Part of a small language model's weights: exclusive self-attention, a variant of Muon for these matrices.
Each number is 128 + 32 x the weight over its row's rms, rounded and kept within 0 to 255. Layers, rows and columns count from 0. The size above them is the row's rms in percent of the matrix's.

# layer 6 attention output (transposed), 128x160, rms 0.565, rows 40-53,104-116, columns 80-159
size [119  97 122 113 105  99 102 100  99 105 111 108 100 103 101  86  95 108  98  96  90 103  88 105  99  90  89]
[[209  99  44 132 121 124 143 111 125  96  98 135  74 134 188 143 100  87 187  87 117 140 100 156 143 117 141 173 134 137 139 165 105 147  89 172 162 142 182 159 101 106 149 196 119 123 122 105 126 100 120 111 157 117 178 182 126 102 161 145 168 118 116 195 167 106 208 151 151  74 175 132 201 114 182 119 163 216 157 135]
 [ 77 187  49 112 147 105 140 119 121 102 164 114 192 136 135 136  98 119 148 153  99 130 176  98 212 141 141  81  86  86 110  92 126 136 122 113 191 140 156 143 123 116 100 126 130 139 132 167  94 181 107 146 110 142  86 110 183 114 102 180 145 141 131 177  77 120 126 133 158 152  81 166 214 217 155 158  66 125 131  92]
 [113 109 123 135 146 129 188 144 127 144 100 113 141 131 109 138 114 174 133 100 134 149 153  80 145 169 138 188 106 174 148  98 173 118 134  73 108 131 177 112  68 153 132 108 150 165 181 112  99 154 117 135 144  82  91 143 153  93 165 112 114 158  69 100 175 121 160 119 134 159 112 108 168 101 115 111  95 103 101  35]
 [ 92 115 152 103 149  99 154 115 160 192 165 144  68  82 135 145  93 167 138 162 123 128  84 172 142 113 117 118 166 123 127 131 166 135 115 135 185 131 132 107 111 101 143 156 118 136  98 135 131 147 127  94 135 116 140 137  99 165 108 154  89 170 101 143 102 130 128 137 159 107 135 111 189 136  35 104 109 145  97 100]
 [160 152 158 126 154 143  77  97 114 135 138 102 220 160 116 144 129  75  69 119  88 142 119 174 102 160 107 136 162 138 103 132 159 128  83 105 159 130 152 143 117  78 122 131 140  81  92 148 102  93  43 158 117 144  92 183 116 126 187 109  89 110 158  90 125 111 158 115 135 128 109 139 135 143 141 101 150 101 162 169]
 [134 123  89  75 146 141 143  86 110 183 111  88 107 115 138 111 139 182 163 112 145  97 115  88 167 174  99 112  85 147  92 174 115  95 117 122 133 138  89 106 111 135 142 111 136 148 189 164 170 208 115 128  89 121  85 144 114 130 110 119 109 101 152 101 129 176 126 114  98 104 113  80  60 141 149 190 108 151 119 119]
 [ 88 136  94 135 136 149 114 157 108 132  96 124 119 155 119 173 170 114 142  92 119 149 141 191 176  79 114 150 135 171 135 122 149 162 131 161  72 137 140 220 150 157  94 116 175  87 118  87 133  65 114  97 178 118  94 106 102 138 146 131 190  88 130  93  93 148 141 143  70  87 146 102 143  99 162 133 196 117 128 175]
 [166 175 182 164 173 187  60 138 137 137 121  76 140 176 107  84 142 116 140 103 162  60 177  56 118 131  74 165 193 127 122 147 159 155 136 124 151  64 187 169 128 169 144 134 139 192 139 156 147 118 127 166 132 101 176 118 115 135 141 102 133 133 121 193  93  84 117 149 104 105 107 148 113 108 122 174 116 163 129 142]
 [110 108 201 118  90 193 143 117 189  74 104 115 100  88 166 128  96 159 102 186 150 137 115 172 128 136 188 137 166 120 129  92 102 130 112 100 163  74 144 113 146  92 139 144 131 127 134 168  86  83 115 112 107 134 151 145 125 165 158  80 124  71 111 127  80 118 123 186 122  95 155 153  90 141 121 151  93 159 141  95]
 [168 139  85 144 125 186 140 151 105 110 108  77 110  30 126  91 169 122 135 154 117 119 171 121  94  94 128 148 152 178 164 102 153 105  92 137 103 118 120 155 143 164 197 137 131  79 137 132 117 164 204 124  75 184  91 113  97 175 107 154 192 111 130 169  76 200 114 150  98 175 152 111 188 104 154  88 170 141 184 129]
 [ 81 109 103 181  90 141 152 149 117 129 143  79 109 102 146 163 145 115  60  96 151 113 130  68  97 131 159 105 194 159  88  41  95 140  82  76  29 108  98 141 185 104 136 122 158 150 129 126  62 108  96 137 182 142 156 171 120 119 155 116 151 102 103  91 135 131 165  68 110 130 144 112 127 147  99  81 159 132 126 188]
 [177 132 110 183 183 151 135 105 134 126  99 136 179  63 127 118 157 176  67 153 110  99 124 141 140 142 188  58 155 121 173 116  82  86 100 171 134 138 104 139 156 126 145 123  96 136 119 129  76  87  66 147 173 162 138  67 119 169  62 115 115 107 117 108 133  91  90  81 142 159 157 134 154 165 159 111 150  94 121 147]
 [130 161 126 116 112 106  44 128 154 168  89 162  82 102 169 163 163 198 134 126 166 144 117 110 177 134 143  93 151 125 121 128  57  92 172 130  72 113 146 114  84 126 158 137 130  89 157 157  62 166 120 123 141  73  52 107 127 135  86 159 114 119 128 128 138 163 165 173 138 200 105  85  63 127 113 172 141 114 140 106]
 [ 92 124 137 108 132 104  97  85 115 130 220  98 136 155 129 123 138 154  86 134 178  93 168 187  94 154 120 109 150 162 119 130 182 145 123 135 137 147 114  93  80  79 113 116 190 179 118 114 178 107 105 119  76 151 143 128 177 133  93 179 111 104 125  73 126 124 137 157  91 145 103 162 130  98 129 135  89 151 168  81]
 [ 63 100 140 187 156 184 145 145 110 119 126 158  91 148 118 176  66  48 155 151 163 144 105 128 125 132 133  97 119  35 131 107  98  86 136 120 136 105 147 124 126 130 109  80  95  80 103  95 149 130 124 134 116  75 139  65  68 131 103 131 127 124 148  85 100 138  79 144 144 168 103 113 128 140  63 116  69  67 103 112]
 [109 138 139 112  99 117  75 139 170  50  65  77  55 116 134 143 118 101 114 143 205 118 122 155 147 106 118 208 178  85  92 147 163  91 111 205 138 115 133 198 108 106 110 124 108  88 154 122 179 117 144 127  90 175 161  95 115 118 122 119 128 141 114 147  78 165 152 143 161 109 148  98  65  24 148  97 120 106 160 135]
 [100 159 186 135 105 170  56 128 139 144  99  88 153 205  93  86 133 115 110  98 153 151 135  75 100 103 138 168 156  89 134 143 103 136 153 153 143 147 106 197  86 105  99 144  99 144 158 159 122  82 163  98 110 148  73 162 101 167 132 142 135  93 152 169 113 116  94 168 151 139 153 161  82 162 129 153 179 143 110 120]
 [ 80  88 158 100  82 123 150 126 124  45 121 160 188 116 114 104  65  86 103  93 102 103 130 106 110 136 170 181 130 122 102  96 104  87 160  96 110 171 117 100 105 141 111  93 193 137 109 116  87 167  88 171 153 157 135 101 136 133 142 149 168  84 152  86 159 152 100 166 128  97 172 151 119 190 144 107 128 135 140 138]
 [148  65 125 146 115 118 153 148 143 104  91 170 132 116 131 134 160 189 183 158 142 172 173 120 203  85 133 124 107 157  99 116 122 117 127 133 127  99 189 146 136 103 133 160 101 125 134 110 178 117 162 155  84  82 134  88 132  85  98 173 135 171  94 172 114 174 118  74 132 104 159 126 143  77 168 168 136 138 102 130]
 [108  57 177 133 111 110 139 147 121 115 204 193 140 111  71 176 184 131  99 147 117 145 149 191 106  67 124 167 196  99 122  58 101 139 165 106 149 116 127 104 111 119 122 139 129  97 121 126  83  71 136 145 115 143 129  96 153 111 182 182 129 138 116 137 122  69  81  86 134 182 103 138 159 114  77 124 168 108 134  69]
 [107 216 123 104 132 146 133 142  73 123 196 135 206 185 154 131 151  89  97 121  80  86 131  87  61 189 185 149 119 125 142  98 138 145 136 162 163  92 137  78 112 133 101 206  96 180 125 183 130 117 102 126 156  66 178 166 118 123 144 168 161 144 144 114  74 122 142 142 153  95 163 133 121 137 161 104 144  83 133 159]
 [130 132 103  74 123 130 148 191 102 103  93 163 114  96 143 157 157 147 160 158 134 167 106 192 106 102 146 146 127 127 108 103  97 146 147  99  55 100  87 151  71 153  85 147 153  71 110 116 162 114  98 127 160 154 130 127 156 137 165 152 122  96 163 111 150 148 141  77 182 130 180  90 149 116 100  65 176 125  94 165]
 [117  81  49 144 126 143 159  30 162 102 128 141 120 124  77 105 166 173 131 143 136 104 120 153 106  87 149 122 111 156 166 134  84 156 133 103 121 194 117 151  94 131 145 177  85  92 192 154 207 111  67 103 154  67 126  96  88 134 103  92  55 126 220 238 114 175 145 143 109 114 137 125 176 157 114 121 106  86 104 141]
 [122 198 142 132 145  93  81 144 158  94 129 122 126 204 149 144  92 166 162 132 197 192 118 147 160 148 149  94 183  82 170 124 122 160 214 101  79 117 187 140 128 137  90 108 128 112 115 140 133 137 126 128 117  89 143 131 135 115 106 147 142 175 142  85 163  83 123 123  86 105 119 160  81 129 129 193 106 117  79 133]
 [214 155  98 111 103 152 145 145 138  87 124 222 124 192  92 130 115 106 137 132  69 161 115 144 142 126 156 190 124  81 141 169  95  71 141 149 152 154 134  88 125  97 121 125 143 128 120  42 185  98 158 101 103 109  88  69  99 127 127 104  98 101 143 137 153 115 116 159 160 175 108 125 145 163 152 171 155 181 125 104]
 [ 94 132  95 114 137 107  99 187 107 147 181 119  98  93 160 142  95  93 184  98 178 153 159 113 113 139  95 101 145 166  53 155 189 150 135  87  54  73 169 155 111 155 158 152 135  99 110 113 163 184 158  88 138 142 145 173 167 105  87 207 120 133 165  96 160 135 116 174 133 141 133 165  84  88  86 151 102 161 146  89]
 [202  63 147 152 103 187 122 147 133 172 138  94  99  93  74 150 143 123 195  98 110 118 125 130 169 135 135  95 142 112 120 107 153 159  91 139 133  98  82 111 146 136  89 178 147 160 175 118 208 141  96 114 105 186 130 110 123 141 208 109 154 119 126 127 128 121 125  78 124 150 102 172 162 143 115 157 102 148 122 125]]
# layer 6 attention value, 64x160, rms 0.174, rows 41-53, columns 80-159
size [ 97 107 109  91 105  94  90  97 108 102  95  99 101]
[[159 180  94 133 157  84 164  93  99  77  62 135  81 165 168 101 125 100 121 104 152  93 107 140 121 162 120 127 125 119  70 137 168 112 144 210 156 167 190 153 145 148  78 136 138  57 150 148 112 133 129 137  79 140 100 120  67 159  98 104 107 134 128 164  68 137 108 110 148 142 111 163 115 201 141 106  56  84 126 151]
 [107 108 147  90 177 151 149  58 134 139 152  69 157 155 104 128 125 157 104  68 128  92  84  63 111  93 173 129 191  97 161 150 147  95 176 153 115 145  70 142 103 100  92 148 145 101 156 105 145 144 124 163 154 103 110 171  99 119 125 125 142 107 137 152 177 157 115 159 152 156 121  81 183 191 107  88  98 145  99  74]
 [ 87 101 167 104 100 125 101 112  90 106 151 118 140 178 167 112 123 142 136 178 115 161  72 120 111 116 126 144 129 106  64 150 118 190 214 128 127 107 187 123  90  60 132 147 162 160 144 108 151 122 165 170  85 175 105 143 129  97 116 158  73 118 147 110 153 124 134 104 134  97 114 121 151 124 103 112 103 174 146 135]
 [163 143 122 167 148 152 170 114 151 149 125  98 138 113 119  94  75  89  91 105 103 112 136 158 171  92 111 143 165 212 103 180 108 128  62 143 142 167 128  76 118  95  41 149  85 136 113 158  92 122  99 108 147 122 115 105 194 124 122 110 156 170  83 171 130 162  99 110 111  90 192 132 116  71 102 134 118 188  95  90]
 [ 33 130 103 129 116  90  82 125 152 130 136 185 126  92 107 114 131 101  98 157 108 128  99 144 155  97 108 120 138 136 138  99  90 122 124 127 129  29 114 120 117 129  86  94  98  92  91 151 125 122 143 149  41  89  92 133 162  90 159 177 136 170 157 109  71 130  90 109 144 151 123 137  85 156 108 185 108 180  65  98]
 [108 150 106 141 127 142  65 185 127 116 167 121 177 128 133 106 174 118 127 139  98 165 170 144 134 152 141 133 132 153 127 111 197 141 158 176 139  82 106 135  82 157 106 123 210 198 120  96 105  82 107 111 180 143  94 128 115 133 190 104 158 109 192  92  95 127 113 198  94  88 146 101 187  95 124 120 202 109 155 136]
 [144 178 112 119 125  79  78 175 126 138 130 101 153 121 133 163 176 149 133 162 141  68 123 126 123  80  96 166 136 180 124 138 118 166 108 105  77  87 124 124 152 149 148 123 102 171 142 159 129 106 123 110 148 116 162 150 120  71 169 102 137 169 126 160 148  76 127  64 111 149 163  68  83 179 141 136 150 147 162 189]
 [117 120 135 100 114 131 165 110 134 115 136  95 116 141 121 105 143 151 129 167 123 113 101 143 158 120 118 109 151 151 102 112 159 131 141 143 133  77 133  75  84 134 165 104  65 154 192  98 172  81 123 145 116  88 140 133 139 105 131  31 121 108  80 204 134 137 160 159 117 147  88  86 144 128 146 166 110 150 183 120]
 [117 149 124 129 116  69  72 115 134 141 105  85 118  86 144 138 138  64 214 100 156  88 114 131 137 166 111 142  99 102 138 106 150 166 181 111 127 137 142  80 214  99 139 194 173  60 121 170  75 163 114 122 108 122 110 136 154 152 150 117 138 147 123 139 150 124  89 181  48 146 166  98 148 122  97 152 129  91  85 114]
 [100 130 116 124  93 166 143 147 158  94 136  82 175 203 128 134  91 110 159  98 155 168  86 119 163  73 150 141 128  48 130  82  98 149  87 161 124  76 108 151 122 127  69 112 203 150 140 156 138 112 166 126 149 174  93  88 153 151 154  91 180 127 130 107 172 173  85 122 117 100 166 188 107 157 130 125 115 125 138 150]
 [114 146  95 101 168 157 120 138 130 119 104 184 117  99 131 103 128 132 108  71 182 119 148 121 115 151 151 105 129 166 135  83 103 131 102 144  95 104  98 109 171 123 178 132 205 124 125 141  91 129  66 135 127 155  78 106 135 147  73 166 122 119 167 102 191 108 127  91  65 148 138 183 140 106 124 143  77  71 187 129]
 [133 138 168 111 140 189  82 123 121 226  95 159  89 127 160 152 130 112 202  81 165 104 150  72 158 138 117  78 121 181  94 159  89 126 101 124 105 101  88 152  71 149 112 124 147 155 152 103 126 166 156 165  96  90 139 164  70 156 190 161 178 112 119 153 155 161 170 147 136 204  87 170 109  64 109 147 124 150 136  89]
 [114 129 104 111 140 125  85  78 163 164 106 189 138 140 178  82 153  93 122 166 170 115 131 131 152 102 143  96 140 192 137 121 172  88 157 150 152 176 165 129  81 127 126 162 135  91 134 155 193 119 145 118  79 187 104  93 139 120  79 138  62  67 108 121 119  93 102 133  97 136 117  78 113  99 142 131 117 147 110 155]]